From a checkpoint of a small transformer trained on Wikipedia.
Size: 11 layers, width 448, 7 heads of 64, MLP 1792 tanh GELU, vocabulary 7128, 32.9M parameters.
Architecture: LayerNorm before each block, rotary positions, no biases in attention or MLP, untied embeddings, normalized queries and keys, attention and MLP in parallel.
Training: a variant of Muon for these matrices, 673M tokens, 5132 steps.
Each number is 500 + 25 x the weight over its row's rms, rounded and kept within 0 to 999. Layers, rows and columns count from 0. Numbers have three digits each. The size before them is the row's rms in percent of the matrix's.

# layer 8 attention query, 448x448, rms 0.219, rows 264-321, columns 56-111
089:483495468502541487480546511503487463501522550457471488508457516491502489531481452477487487491494501505525480521506474509557495542535496487516520502484502494468448507449
089:528465504542505480452499525508480505496463516499454476509515477496507536458544504510497509537500440491531488546522501478531511499475484503542467492509519532544569518544
097:509491525502495493488505482486467511526489447481512548484450505499522527424484433504475502499553483489525472474466549519481530489510491521503566513492485516464512519499
083:459528501523553488482448491508481486471524519463488479478498489489469512539526527504514518468492498521490542470478486483505493529489536481461503481526502497466475478505
081:534467541473494448472542484489450478487475521522505461463479490551476523501482493416486503514485486493470489460449489501492503480420428482502485504489494531470499528505
097:502477546468491505496478521516492521494466478501468490500466489536480555499520456474480524507538487479454498499530479471477460508457503469500514515510518493483506527501
099:474484505449479497528511516489488517475501474506500467508473486541499489471496506520505490484510482521532506507527498506516484488521494486537497448449498513486501488548
088:525491466497497504519507488533438500541579493526490490537504451488521482534503521497463497531476490513510504506511498473482516543509531519505504497458557507513467470524
088:496520497549500523469521455446517495503523521494492500507431469500525502523502483538531516518487506533526473495517508529545488476463445526494537496502517535521483489502
099:526538504479502481517493526540496533536452455453464506497523544479500510524469541510486501518459483509544502514511509518499530490499495502510467513536510549519517480502
103:472535503510514479514445511512500504491515464469480500521469532491522535542522520490486504484480512506471511495490473513478534490530507489502507493525501453524512503491
098:496501464524481514474527464472507506508507441530467494499487450495495535518485486532516531508557552457476481533505486500456539489496463466525501494462507544501512487497
087:487482504494497488492499508475500514494499516474474504503526514501515517498503487467498530493544484551473519470492483491509512515435484468468524466530487508476505566530
097:495484496521517478494513503505476534545519530474475524527531518513491499526537479499486499534506476530518476535443513494473476514512501498507522535532517501517460534477
096:499522537550529465546466455485525450488484530502481473481498537416490470497528486472472487501478498484503473504495512511544472507446484516499528449475556470451497468471
104:513520491538483531493518468515515444511493502513483491487492495514517481511455535491512540553463526489493466562480480472509507544508524517473487502463524500462524480516
098:451484490497517509519470510479494495521534518481525513507504487515486494545520534506511526544498514500503472501464522538489532477468480531517495486506489522511509500516
103:548453520510509544464473501538477524472503514497520542506519495499505531515516544515489524439535506506500504464468511501494503519512518481461481499475495525482471474491
103:479508519491456476500493562485534513520472498475495479534494503461485453531461511479515514529482482472504564490515474494552498489485525483539481530500519521485481470511
097:515521523518500516531514510483503507538521528479546492500491495470476536485510531518501484480493524523516479510517509456497486501455521485497495485489551535488516531471
101:506508524529492495494474529491509503454499498488531514470494485477510484462460473499507523526545507522493479506483502537481452489514489511492490492451535493493542504487
095:483516520510522537479504540491490563532503504493513518485483507518477456538522470533470422501473494534534520523484457524502528508490493532519478539530459543486545515465
100:503519508503518485511504496528552469529545515491520510485484488480524489511534506527524471471534496529521539450471526501484541491527469512511515472540482485527492508485
097:518492485462516479527475502474551477527504504518500506516508487498504535464535482458492491461487465464490481466489504497524494484493493535516501531473472531485468507501
103:527462512516491507478487474504511543519510526467470517503444507493485478551484551494478507541503493459504503509494493504479505500511504498478543494517500491500487502544
106:482488475539507514483518460505496533516510462493502513458494485527464477479507481520473518464501497516487523492477446486490484495533524498484531543491471498489466454483
102:462507469485485479483481493513521524442553494492489475464536493499443509489462487544477499479467530469501454484496495505499461536444489497520467508508515483475516516566
101:497492479492482464497477543494469476511468506544500497523456522492462461495525535537486511509505483527502567488462545504538555477474557515529477500499493493531473485485
095:533496472470515519515486495497458486538487536481493476489486524518512511516521504515533540527481485517480512513506501504492456542507522500487529535476506493477456503522
109:514532523515509529501495513491480492485512473513464497495512496485500519534502479528486494552490538496510486517530488476475463467524485468494506548484489493494462486511
112:483524520508450485496507549512505493533479459498514534519472529504482541470514535484487514492494481521517534478501500486517504499468499457502531453531495505540525509519
100:521457439497527504512519518498532541530516500434489486515525512492484510520478519501461517487525497488508462524443504455472513486535465518488494480441489467524524511483
105:515507494475492513511507491523476516436515496477514536517476528492474489542505504526497495457505502477480487462508512516493509537470505551515455489507460496501508435493
101:517522498485440453482514562509498484508493526536523491476548503458504498480498510476445515468496482518494504517505544463512565518511498473461527546563449504480525530494
106:494507496537463477526505470547504487497480494525475519454514522518524514464512496524545500510457491470506460495482518485526490478511500456504471554505486442476473520476
103:460474515465488458511528494480498480477456507487497465498526499487464521576529493479482454539538497446479505484528494519482509504464501504485504496507487498480508480435
100:512478454489539474523509476519513507513509454492514448494511472514512510506487500525485546487502489465460522541475522505484478570516520504506522493486492470469534485523
101:536479520495484493469505498455488534477475553523449491486474525482508526524486500550535484520506454523480494511489510476543476486430499465519461472515547521493498444502
100:482502484482488502514507454528513530474509467504487518452445527505533489535537467524531496511465469503491468504538492514525498522484527519493514485508516467543512525539
103:536531476495484519468495524504503536539511536512530534514478535482513503497483521510453495448480490476479456467488496496556510507472509497529533467453513492493503497479
097:478494497503488529474460540497519504507520483502467501546465502510489502508511490494574521506503512517523521481499455469505543513503506520461454498485488490485501490531
106:523514504525477502517488511496491493473516537512499504492505515526453496518459464490480500521515473487537485469491517519480522463523549511509491487523485518469480464517
105:504517502495531470491488493505514529515512509494522457543486499516444504518499475471451563473533468516503537471515511510518437509549505518539529485482552505471439562501
100:475506527500507497495479475488504535509537456486493509489497531514522486510522515542482499518488492472543474529522513495494488484512538515443466523506516462468487524495
096:480474498521493485534512472481494515512508512530499516527515519508482477501482480442472482504492525510528483509495530522520497518498460471482516505465509508476454493468
101:499479483501493517473501497476460497513496540512548482512472458457514510494491503523470457497506483495519500544488523519498505479512487469483520542523523475514509454494
101:471530468494463557494538483449528486483478500514458468509506517474515525511487544531495518525530506473477475560502501553519509503513526518497511449487442528486515529527
098:539523532532541519503537495504501534528535546518474485508419472516498455468513501481505467552516507427524522468511510494493477524506481474510498547475500508471516508531
101:469479529518440525492485500498492466507473465562522455471514479496496479522479502517442478471486528496467534467517521506474502457462542515521536515540471439510501507468
095:505551520485496474501479502513478487495498533507489512490501498509500533491523514525486482533503504539477548470531490518476449546500489489515519487481516565491486467509
096:518521492486502540504506557506510443469516486524547471522474490442492473499511510566493496502533544486548487465523499493484502462516508496489528512511546496517519492465
096:552484538527498476533525507510497503493521472485474474524482523521483485475567468463484531532466521505514505504485510491511468448470488506506497502505497477475547501495
105:533502481471480530551485516501543481540498477547503504539493493475510493517458523489538477491484513529500459446519476525518480502536503486481538511492461528523486509489
102:520493503497503507459496509476492514481522508520486500512494550527437503480496533489486489477495477513474509492490453475455516505516469494545513473507487437493522523518
105:508533568494510513491448510485466502455545484501436488501494517473511466469507540543533485486478491471505450509488483464487503510577524500512480505515490507526456496519
099:460497516526524503497524506489510538503511496521522491493506542461506543530504506486531499513497530512505499482492500502458488507488513514539450493520474500523494495502
194:518519506508493517473540464498475511508471501510460445497484489526494461511494465514498476530483492488490445528483437482539484507526477519476513530494515514463451465489
091:540563479492554495491491516488507478523490503513532498525491512468519482502508491501472490475489528515509542431471486516521532505502492527487513483493467488534512503535
# layer 8 attention key, 448x448, rms 0.225, rows 264-321, columns 56-111
080:478522518476489499485502512538530520458475512475540559482491505518476502484528497521499505456505512475513523455481497492499526500539475532481519495488519511491552479529
081:469525472479488532521542530459539497502510458503467490530497539515486489505466520476502524491504506551523507512498484511453510517475521487483533510496525534527480507497
091:545459497478496464512545508455481464512530525425516514531511472483471509511511518515527499488515494516462451506550521517477489500488528520488544458478509470518481496524
080:525494540529484482516513458525502519500511528513478546510548498478520468539497543446496458521486460490512411502500507565441512511471483489497475555527490502512471523548
077:488533491475554524497521515534550498504458516495527524488562494502499486461462512497473557490523466511497502508486484443520446476522464463478511521527522477506514490491
096:538501452540511514468525486480462470525487446484518509472570477486498502514493452510491477490502527485544474490494476517524492502480518525491506508496529488485493491460
091:518528519497488540511502467559486461510496470527490498456521492507485517504479498503492522537522531472577488526493496513494484491502534482483506505527486476510467502484
081:523489524561482444526489446517509506509490495486523509495453496455510472555505524520517502509506455506535462490483507467523490501488492527502542513550500480481464502492
086:494444541537500497476486508458480480573558457431464511464480457501477485507541534499485438493477472502494477491537477496459485499487496495490507499533514503499533529515
091:547459426505499453492490497472531516488494535471458457501543513506483491476464507482471508533522530502513528514490500485556512501490503514500502483499482486528555513452
101:468463466461463468494513449478483481485515498524510498534518512522478518445524483528531520466518482488455484512480494485495485512544485473507481473454483481533502505476
101:534519472497493486462475508467468481518468504450462498508486519469494494549520497469523509502515492510509477495525483506531521488518479483513517548467505454500490497522
095:479483543516518473518507511478554550500486551488500511483478507513559462500537503509485528492503491468482481484507513506515490471480496484547508506534501486539519472548
087:540506528486499518532550442499513509505504479527507518493483509502517516531521453556524489507536499483510494519511467500474488509516492469465505509476540493499499493514
093:495462520483527505509468543554455548557511536475471510486497463521485486518471496449481487506484488498524498478508475535516523483535501507542495484502499491471505516451
101:505521480462499475539482502470471517553483531487459498528462528481514516492519482507534513542484526471514544516485473533499540484529509478482472482509502534476499486514
096:525510498451461466471502441513548480524483497522490513481498466523507515493540503510500505486497541489482528488449504461482477545475459481532492511514465477503555489522
095:473518511488501479493509511497466502510490503545519527561489464468472477524489528491510487506512465474494460471432526496470540492493517494488486501473541519522488479468
098:470509529496532515507516464525546468478498522531492512518484521518504490526455482497497525521543502525526529484511515486519503548513515510501504471459551491493523492527
090:540520566495476539507470497461517513495482491536499526496457498528510487488546488523522512520518507530520506478528506470466507505479507510515527465477476479497477484476
102:459526449485496477526553473493493502512476511494511514519554500486508444507501506483489508475458523491504487488526468524539495501498499505482471491476538521504471483457
091:518515505514519539490502532503569495527480469471463498462462497501529524502485527493487474493487477462500487541566510543511505482513499514505491542525512485507485509537
087:522511482533491476465498469491482555511500529492475505518477487525526496495475512477536490518480496501481483496455517493498496469439480506445553495511511515511483518541
097:485507485515492520482463504513511483507506482488551472507476506489474509461534478465483500498530519498502471476501496501498456504552484452527522475468466481507486504533
094:527525487469501476514480543492503486512495498500475478512469476525504471502473516468509475485482469447519496519475518468491517481499517531491443515508452511479513499484
099:484513487512510517478494505467520504523517485512486516446471508516484546492474505554473516476529512506498496492497487496511534468458480499489518492524479534575482497445
099:487529463485497496491475500510524506490531518493515559492495563483499520452483515522476492488534477518482522535485443547475528478531501498564474518467459506474494490493
092:492475431499489520476454486483491492507494510513500490455489499507469482467502563459512464489472508524455515515520532451507494519490485489509455480495508493491496476466
092:511527526518514468506494489445465488475516495535507524456498484503502491446483497457510482509494489547492509473522470491501502521472481478473486539508522495516513506528
090:517477500501511456526517473459446526489483518492462490536519537522472437505551524500478524489485510544458515541481483489517439535530503468527481479511483460492521535508
100:544521500527507467487456495503500496515501490518495514512517531523480501511490523464496527491530517513507533477530460524537533492524517513466456527517506530532517518480
095:476522503494535499496433486514481488492475535538501446512503465530518465497545492467509509488454492487504519487531504473499502509489534530492493531517530460526504467509
094:509501475525481525518495513482564470490475487549515504454551498492507477528493484524543472509508519509489479467498510480514492490565456503456496530501487518544496491492
090:505547512521452501462495459448480499514502486500491489510430500526525523485520502540503505487497529487486538490560520512469529547497525483498483544495510481524497495511
094:510545524462463490487518512558511480476498519487541431494481508536522506484511495475463512495500504509526487487525504456530432556511495524506506549528504494504514498513
097:475490486562463468458459481528482483459497521522518500508441498512472538517464526466502486506497479491493490495482497478518487510515503523464442521545467466519550498530
095:483537509470513463492506519493487476484461492483482509471483487501497561498489494549487500472506541519491523501546500493509478499493488492552508508491509500492537473465
090:489472438533456543474481505509526472501504497486543461534514513506471475542462497453463514526508502499515485492508478475502539515521525464499533506454493519518531503466
092:478495503485474464518541543465519490505503512482532553487508502506492483520487485540518491522446520475526492504517515493521476506482510475473509517541535523488523486463
093:505459498462499532532532518521466504520479441487476502461507505498516452506475484524493504474542510496486459477486501515488495513468472509501488543477529506500475467479
092:484492483477515479456491534502525459481501491512535510513474461525471507479468444487470510483512524470530529478477488503514494523510487521501494517480516447505473464496
095:493484447534516536481485499475520480529488523445479517505498499495535512476475487533529483493500515536516481504507491501513567479509503507507549480463506495503449513532
097:501505517532529514484499524476499483472483507510491501478513513512489507463451466485525507500547542499483505467514535504524471519476532517535489462499497490534509482484
090:545502495504510505480513509529495485487494481508518474468533512502478483482535519475510492494539561519533472525446484485480511491468515490517459478548508527478491534500
097:509557468472506551487511538493484487446525500476447490488537489478487509521483531479500533474479486472445497496486493500543490458485495481549533495518523496483503517488
093:487512502483523523522484484480490493484409516463496498484542516472516504506536481473495493489498464477529491487529491496510508540508523537504455465481479528499476501492
093:512457530503511514511483484511516503490509491543512511504486483468481479492525514540515513477470499512470453510510512480483477452501520488528543485510505510526463472508
091:483506504484527453499526437507483516560512486445480498460445430490525485508471454493499508532486546502493475543481460506469475506535492494515491498457526497515489481517
095:497486509477515472495525457465505514486534489517522474487499550454480491515507493498516513499474525467478502488524459489506467489497488488498496479499510451505519542469
094:516469528528512505473561487518515484501520528451519514526494467526504473502461491460526489519468508525507512491501510475515467475489511502494497490491467497493480485515
091:461545505467446513524526481501482523540513536547479476531479495541508480511477511490501444460496493495509496471496516468516476484511480469463483519472474541511529470502
095:490527513493472487477514547493501501484522500477495544509512492516505522541473482520484504519511523525506467516531477530478510517489491484557516519474508496534477527536
093:479508523504484562505537503493502518512474534461485489476541508445507502515480516488497485480564494480449495476503461539487516486536523508481478487492510493473533520499
095:532548467484505463497510507473505513458515488505492523527489510476485494510532509515523550497533517501480491500516448546536532496517507508458487480492489478489482561519
095:485542488449463530510443466515499515458493544514504519510476490498512499486497480514501496497539529474508483491483489538510555457464533501521517495546482480548483460498
094:553484510497479512467512517520562468482499502513501507471486525490531496500465524515475528497485491521490519534517535530497521488485495479538465508497511535483500483495
093:515517515504525473511538509503533511487511478498509575483510531497504507521532472502502481531511478539484480501508526490530548505514467545514474500491479482497533483501
096:511528498496473510530479501497477533531459498454482484501523455508441457542486522457496515515476498521488491488472482532473497495504511518504475525521494480472494494490
# layer 8 attention value, 448x448, rms 0.22, rows 256-319, columns 56-111
084:500516483479499471474480528516508494479562507515509465485530482552544521498448504504485492493526517562461501508480472486527513511492539486522477504491475449538502516486
086:471474506453507492457498493477498448541498528480459516511496533496509486482494498467493486490520537491490488474564506448445470526511507513533533503478486505479464491498
089:517513499496518483520476537501528511499531516504522482502485472490532475498486490538493498520465477520500451519515499529482512498500544513519512554464503467521527469488
087:548512522474522484519510496550512478503492531509502525452504549494471494510564503505438518470509482504487470433507528489489569514494521521541454455507523516523481484503
085:460500469542531476508492480490489481519517484484523507482515502500542476487507507535503487481495467440465536518552497460504501528504447526475478478481525507490522480479
087:487463432500477527458518524520523461505507498493470523491492513491510496450484464468483510477477511510488487553537472498481513500518486511508498518489496493521546486471
090:507557503496446535509490508487519520468504487464453519540535507454542507531492480519493485495485543512504471479501469528488460493520527542504524479467499493517470514537
086:476507529505533523534479499515548503495512461527516516545512511499503504498491492492535531527500503495507489518483496510545488490503497542475498456543540523544463466493
087:461499459501522475517536508473542496525515475463452506518458487474507529474481512498480492522529487499474522501501499482504486530513511471474497490560528470524499530483
087:531482472466523468537508496474526498518481519519535500444514574508484518519509521531511494499498507473497492523487520536494512507511492515498470543511485474499520442478
089:507533521499532498483481510448516492477469477494489520525499493485534464513489503481527493492527506524463501549480519518476463479467520478480480490505511485539476521500
084:495452515483535496454470490511500468459487513510522469507500453528466508495481492533510458496491542551520454541486503512504543480519520479488490454480490478507490482531
088:487468494541518528495495517478523506509521501546526519540522476471489499473485511500495490503464490506507506474440492496538471542495525503508486465492498475530530526466
091:517524485493514525462485483488486487489478470521464461513510503525500523483482506497506461558471478501528484478525494493513522457511500510444516509472511492514506471458
089:492508544490473557549503501494521474493442487460473482496461517481498521507513512507494502511517516527485533477469521525419517463496523561527509509467518470538482467514
083:511485490470491484549478502516519494502455511478555535461480523471476504505488531511545459522528441476461525478506468500491469520473477432503521501476491505492498522504
084:517521510512494443502492557522466471509526476460483470525533485528483502493510479455505499541510456487542513560505500461511458473484511531466495504469460510497539490496
086:514489508493524477447498508520504468506491526473541476531512494526531512525527548459509456502505514499475502457449521466488468504501495438471481487539548509505477521533
085:494476442486494491515511548512493498506499510482526488539518531509502509490514521488539472493510487485532508489523515478517519476522495505473496473468471482507502486496
089:488490486520544484517525465486512513435491496480493482476499510465519503528530441530478487495493494487503472516505479501515526505506485472520459501507541501542503467515
094:530482487514515482521534492523513548533471519496517492518493482517478489508527502502524469506488470515452489482483526474511491515468484484535533487500508505440503500509
089:459505504510533539479479454492509499497463542516521483536522481457508487495513489481511525450451509500585487524527533513477489499485454448501563460520488512520489511549
091:520505512495483512518502502525518505519489493491522488487500504501483497503516523552476472490464463536549500483479513492469498488512474506475518505452474492496491539523
091:484531465513498508478454546463457493488516525474519495551537498507447496495472508495509485533448505497498498429507439506513507469512491509505449504492508509529502514501
089:494499527516517512526509475484495482530512459477557482532522486495492505463488531507463490481457498560523513523513483528477479508475475521478528497492480548528484493554
092:493474486502475508515506487539510515528506522509502481500522520502520488504446472540471529519491520514494474534535502546498479481505494456509508536535497503473488474453
085:460494505504470508522505501494488488535493519501508482537505504520525470494489558505517521510531466510485515495517535481494493475532468515484523463516558532469509529512
085:519494489459547476512575480487446494509489539530484526523475523527508491524542463531543534533497491515467490475432500506503494495491472519483495508521501492520540511456
088:492479476498510504462518451497534523484516479463537511515492507472467506447471533496505501523538500473520521532492480518480459473520525546490518519462485505551518489563
085:517480495514475557470497525471489536522500515483466508511492485491526516498537494469492507488506557464477505481486498506494531495502473469511509520527478465508487492496
085:497525500522537485467531516463533509540509515463544533488537505490538501474471471486497497501471472471495466474445488513491507505543499495479527516539479497482510513468
085:517494512475537512505500519498491526476480490465517512501526503487523503486508505492517550492483488470523517466487501495495526521492465495523538469494536514535504455522
087:507486462523476483487501551512517506488515472499482501483485513468507488488550475478450479473483424511505470501495498501501480508472505504504507526520492512481493459527
084:483488465514513493512505488503469547516514499475479488522471512480510468526508493511512528468460563476447498539494594513489473498506465476478492505508478498474520439520
086:519519525497499520458500502448500494493521503506533500496526501513501484488515486511503481457506466501510525491453552510454490464463499498519530507465496490476529486486
090:512504502468537480516502492481479477498522523486490552501490479484501492544504470527508511494484495526523510496462491508497520503482528537532484493491503500474490515485
086:505510492504511479533496504530478477509518485491517518455528507537481480483502524502528449516528538549516495475479504474491477492526552477489558477457510510507493497563
085:536466494494482502471526507482521489525530494481467504493484483541494522518444513450467462483484430523472526499492496513504463490473493484462493514483586481501509475522
087:486528516541500521453503522474503549488474488471489528539484491480509528484497517514541567532460504534475484468513525496521520516514477456525513508490496516477497514509
087:513550504507538461497493493529449460509459456492460505511456526465511579533500492504464535500505545502518530514489514506532506513508490489509528499487480498493500482469
086:511512513570501474535511502484444474472530551515474503504513527500506508454494455470477461514516518558514470503490473494500514510498464482498483500516509522465524524486
085:457490515474511521506542518498497507520493498503520516510497522484466474512506476516523526428440501559506520539507466503507500492507533507472468533535484536515471548513
087:540507459478488482472472505469513525498506522467505445500509495546510508481474492487508453454491521504472526463521469469549425526504468536522558531556552499495492494489
086:453543510503506509471514454512502471531535516485496518468519515473478490505470522487533475483531482496500524527510475548508501503503510511512472512485478523512531527477
088:507537499488517522526504507531499518495490515542515520491508485517502532505546480521475482484516504508480489484507503518516487512469532505506532517468516507494470508490
086:477485527527529551536540534495525491477511549442472505542521508477507498489504455514514531478539465505549503530531453506485506496469552521536517492508480503537501466488
088:519503524544501510500530505485529468520514510505492497478526536498493493466513519484531496502451536494493442514481537479514485508439493489483506454480465459495465519478
090:526513537538491496499469489489505500519520470499504499470507556522499475497494501497515580493498494497544493517526502563484500505490508509501510487510477498469506524475
089:498495527479488508491492462532535473508460514492481523495444511512516511518483523514457517510511533500499533476473526490489470500503461481523539472533508459527553452517
088:479508488509496525527493454473469489511507503510495538497492464493505477474512476496521515485511479517536513471492500479523502481454514498510498456507484514537494513531
091:487477471533528503508532479508506556514484486494464476473471474557498520524541510533506522505461475513447482514490544520484500490477504483455527495490508528484467497522
089:509518486506494527544474503560473514499490516516487482441448526416526493490481500504519522553524504503509526478493532449477514511500467498482522524475474505518490511503
090:484504477486468502514504522509499568531485461521499485462489496474566486530509509529464520515528528533509474453496500494473499489529494507492508520502430504463482523461
084:487549510487498522465491507501421515459474511524499480460482497469455521524524477537530521549514486460515538493524450534530487513514535487498520483496516518484434526495
085:524529507494484487507491516456501513547503474519435521524480493522530553488488514491543530485491528469487512532499519491539486471526467449509488482496508489539462508475
089:498472497476504471522508527481499450528489508486470564513454546530495525491569533517485484482477512510538516491483494501503519481540542480521511533492474492528476465498
084:554500533484491471432529478470459497488458509516480495500497493508500454514537474496481536545472528481466540473478517474540513438494483493453502496506531500497545477557
087:517481522519464485514522499526495513506528473507473506502531513532491456466517495515500472537495497476484511492499507507508487508513513567478459484500481492495517517528
086:501514575488496481534501497480498481472421498493520486515489511457501509513526484452496480510510513454489494498514502484543488482521506481464516498509498473514506539501
086:506502533461485499527508514470516525493506507511506523471508510489461472484498504542486530471522423515516540501446493524442506497458508471473505517514494511548485497481
085:536579513481477546489519571475512490534487506469514523491541490493482504562496499495487518488490535509510478519547542537459496476528507519539499527508496503428474501515
084:499517466502532555501471479498538457463502453536491566487526487479543516533503507492445472457487500537469547533510506521457540515503513496454511440468510478493512503556
087:519491499503482528500504473494551497491488524525434506515495513510536532517519483541483451537479475492473521494534541514467486475463548473513473474494517538517511531480
087:474496473495462484473502473482500509508523472514491482550480454495468470513503506522453519473535520538497482502477509516534517508513484510489474508539475475485495479489
# layer 8 attention output (transposed), 448x448, rms 0.191, rows 256-319, columns 56-111
086:488489518512485504523505489513455529524487423491496459462525486502490511482506445557544507507471474504532515511524524510520530484515476454496503522522499495535467504520
086:517547470482508465464468522525483532508509526537544524515503519507525464522506505440485525462524459507532477511500498506519565482537508458504474506449498500514515473451
089:535494471489512512452529547538525541508472487517490495496483498492523477501491480508507489545525505437514464524444473499524529448503482524513498518512515508489528473486
089:529500470480508507525477537505459520501464496468538473521506498484450507493519501531521490512479460501543498524536485506530500497515491495468490518478481521500483523503
090:468517499469496505505477484500488510517508494528500475500488505526479508458489534492483536523469511466493505513451545553494494469504489466498504489497478473533509578473
091:521512472491497504500472507480470488457551491560530457435471492493518477514478502481503481510502502455484532484456502493526516473486468509498484519517516506490497557497
091:470495505506482499466528521492487510522466442519521503487519478512464502504470466459488508474496516536480540479476515519513493531475475520480513506498512525518484500507
089:507452504529524502473531487473495546503517494487505520524495510529540533496497503542472478520496458525492513477532507501466507486487507503480494494482484496490480503518
089:455479529512499531533478490535511508534522494513502514523531501488461550529505497509485527503512459477528506489511457480493525502497475516485540515543494516514496556571
093:502510518499526467485485477455527487506492506517449467483492504512462528492524510502469495491532532515520528522514533473473484498504501509477516524507490504491545514511
091:537492465497522527554502498462485497498526462497522531501512508527500502501510490511517468479475517426455483508498489495549496536494507504562511462490460498537545545524
089:491478519521504523489490529506453518490551510492468495479448492479508458508507515493525482539520496518483502507466488490460514492502534476493514470510491509509512485547
087:493472472519518482457511477481524550519531466485473515539545508513491510488455482488507501467503477496471465508536516522488480520522491490531474475503495485511476530552
089:494513529484525485516466498511527465512528463494459523473521489520485471509477511512514504541518507497531468514485501507497519490561452533503502503531502476492519451510
091:524555476489506500447484501496501492508481503489532528488494474546528502509494469523468508510510502526511487561500470466502507499499520505488491513480475522542495520494
087:462479477519477470488467488482485499481486495538498515447464483537496443510455453506493507470516486492512511523500514459468506466485494446533545460535510503494455530498
087:499500548520466473493477474509477520472478480542522500536518554486486509505484483477496474478493546480495518491471489520506527451509501529475509501514464441491476546489
088:486488460544429506505468453468500497507499504479520474479496514517521500518489464486510480452500486525510476513516521480472512520468566514500561484480540514522472496481
090:496530497472519453472467518493523476521477492520528500491501536476483504473473493504502526491538544521508493509490503512503502478493483477489501526498463523481469537522
090:551497481498475515507502468486496556545545543507470515450495457546495491477503536494482519491475493473554512501541465473513482473505465514477506548532522488511498491508
094:467514514423501487517508537526540486461480475507530517506464520502537520505500484496492521504512495510536522493502438465443523497477519509486492528509537479477447484536
088:497472476471503511479499499476508519480506510475490481529499506550496512502544471480534486471502495511511484488508541510477477511482498430510505510495477525540468491500
092:521467537524490521508547551516490492500507522473498506516508511549510488505545462489494508464502442494532502526502516500502492450499506456518502478539508457485525505512
094:544508495512468504475507461501510488501517491559490507505520499474543467503462461505483512507480495491535462522533505501491473562509471557506494554471474562528502467508
091:519463480487497531518547514503530481507490511485532470526531504501528510484489520530515505501494485418502505494490499486510515531503506512502498518517581518517482446475
095:466518517494519488509517517506489538464479506501516510534521525490496505479501514517531469522493486511490517489513491465496525496519509506536481554486482489511481527520
092:511521496484524509499515521484527509493500488521486506483495521460463499508492546530485556480512500520471433511557501464471458524522559459475488528497504485499528484532
090:477491497490455479440484529526477545434472512521491519532533505493494488487478464469527495515478523472523490494514485490490477520537517496480485460506539500472517483486
090:517472489530521518548572487532469509502472477515526516456493467537490512499536542515511458467535483484512481511497504490524533480498470530517455472528462480468472517484
089:484513504478497508527479507475489495529495472498536492476483479536492515464485481476510479483548492466567473515504535523466499452531530507500475507489471505500487503527
090:489497516532511482527480474516514510536468499510520487482463516496479542519538503501492550478509496508513518502500478529459507458507503476488453508514472530499468503515
090:529510543522553494484501450491496473542520534496521548495501507495519493466462516489480503444496486479503507508502520518493493499497528508459508482539507525479506487458
089:480454512502519552465495526508479498559497496471507488484501496511490453505496502511540491492502475525481466532486503530448492500510502501524469487503514487452548530506
084:485483514482496529472493497516488488477459540479480532514496505498505479519466461512511458547504500509470524506540465516470466469494539459506517522487502482523509473470
089:482479512504502457488499514464465539469571504500504503529482469492451562497527501437476504524513493504532453478501504504492432501505515453482500535507503484519469522521
092:494478474480506484471460465443548504485483519547510538510505436529512479456515508459484478474488564544498501508511500485491467517513478479486531450504460504488470504528
091:456512518545484505499498513511519499479471469503491501493485519508497498474522510489508455485530512494511496526520460484481549467474536472541435444497478475502491509480
091:528477500488478491496476550499507464481495532541521488453461484522523510502532519488504528520502512513498558536496514506488493473539462515483504531500422488505493529456
090:511477534472548507522494459501501502501552504526507522523495516496478531489529514499474527507517512493479457504457517529465441491481540524513504476496524529519484494479
089:494467521466469469508468513513532499484506522494534446488541547494558512497501504447540516488514454476509495477473473543525543522507461515487446482481471488499497520527
088:512536498489474475527485502495561494490484526567535462476487497531560495509485491505482531539488506474481486529495526533461501477523515523489487470500523444452475525506
087:572500483533478533507529498508509482477517494541509454542401440523469532472491537548479477517508505505489525467473548531518511493518465488511526511498506538494515439521
089:517531514512470461495541451482553484532473493497512518543493499454486498522514514506499526485517523526509511521511498513452498451500496454515522510541463505547494528516
090:504507506505498493477515504498473459493463494498451494490472511490510487474491542494498501482496503484503508507523526490501507502481557478471503540499489553458532495502
092:455464536506516524518508515513505492533518527519490493478483526539496512511510473456456513515564552456520522492476492531491449517527496511503465462469499498479500506489
097:510505514474509504505528479540492488486499501556524485462519511488529507465494495489502524517514500477473526535482518482511523545497497492490437496483506468544450467498
091:487477530490485510480499499483475480477506509510559526456492457498488518468535524524480513476486545525544506469509466475478498463488492516464468509505489477537475482515
089:476513491510516536500520447514503524497498500499466470477505515502484494484498499497515476493472504542474444495512492510466477519534560535519498491469483488471441471531
091:471503530505509523511501542495482522485494511487491480503530483528472536506472498474487516472508555526537449473465472478483505485476521520513488501492523543509491483467
091:514491483488480504475483498444509489519511490529479517500481494527499498451467485523503453516487507518536515482530545501487513488482554505499476511502511508514517480451
095:484507521481525466525475483502546486492477519522479508514494511487514460449487530477537508473498507492492534497559481539527466464492473469477511502469514496534551541488
098:498502510500515502461514529515496496471498479520482496493497509515474499511544486524462463425465528514518481469488524513476476506482510495494520484472498470548537524480
093:490530518531451485568474519508530477506428506499491498538507474511461518527461504518493510458505492508518478472458500489482539515530487518472513486522503513503501512569
087:484503472502544515475489492565528485531468484524476502476546498508494492507503504491514511502475497490528492545491488514486488522496509479468480549535499485506525457463
090:498508465485532496506483538495517519534510508502502501514445481509458497500506491498476497492529498500506468460482501466466481504511491505516491516528476483480478510518
092:527506482448512500517473510480474523458489492456445526481523520508529471461480482476463471506488506492515477504556479474474465469466503511447503492509532512492514497494
093:457487521516522509550514503480523539472507567576493518511502477513499499503529490523478511462510512521470495556523557494481530531502470514507481496486522475512559513533
087:484524496459516514506488518519521527492506513476533506473539485483506494489486518508498502493522503505567488496500475519478529493511478520528476489468539497506471501505
090:482506482508532489492496494470506499522483502484477517544472456541492447501504513537557528501474536499534498494478457482490538531505481507512516472545456491533478484457
088:454504520486513557507469496463486469476576512484494543526501508477518492511519441533535510516523522504499509459526483515550491458507497487535490512507479501558494513506
087:510520484539506504516472494504475494500475488520490482496473524521504468514455482442485505476491500520508492467490496537499540512526467500479507501498504485556526469511
088:466476466476509490525486500514468490483499450546511453497515529478491500501524465494497525479502490549459540469530457537476508465518500461500427479433519505456551503472
092:486512473540520468471511510509457557487530531512488548521491541495536457497498511524514497461503478508508441490495476472547505484519478454517447477512476489482517511508
090:513503484504494512511485496543540497482496455498501504513493508492465492533501487528495461516519481542510550503509446491488480500504514509522540495528454481465459449509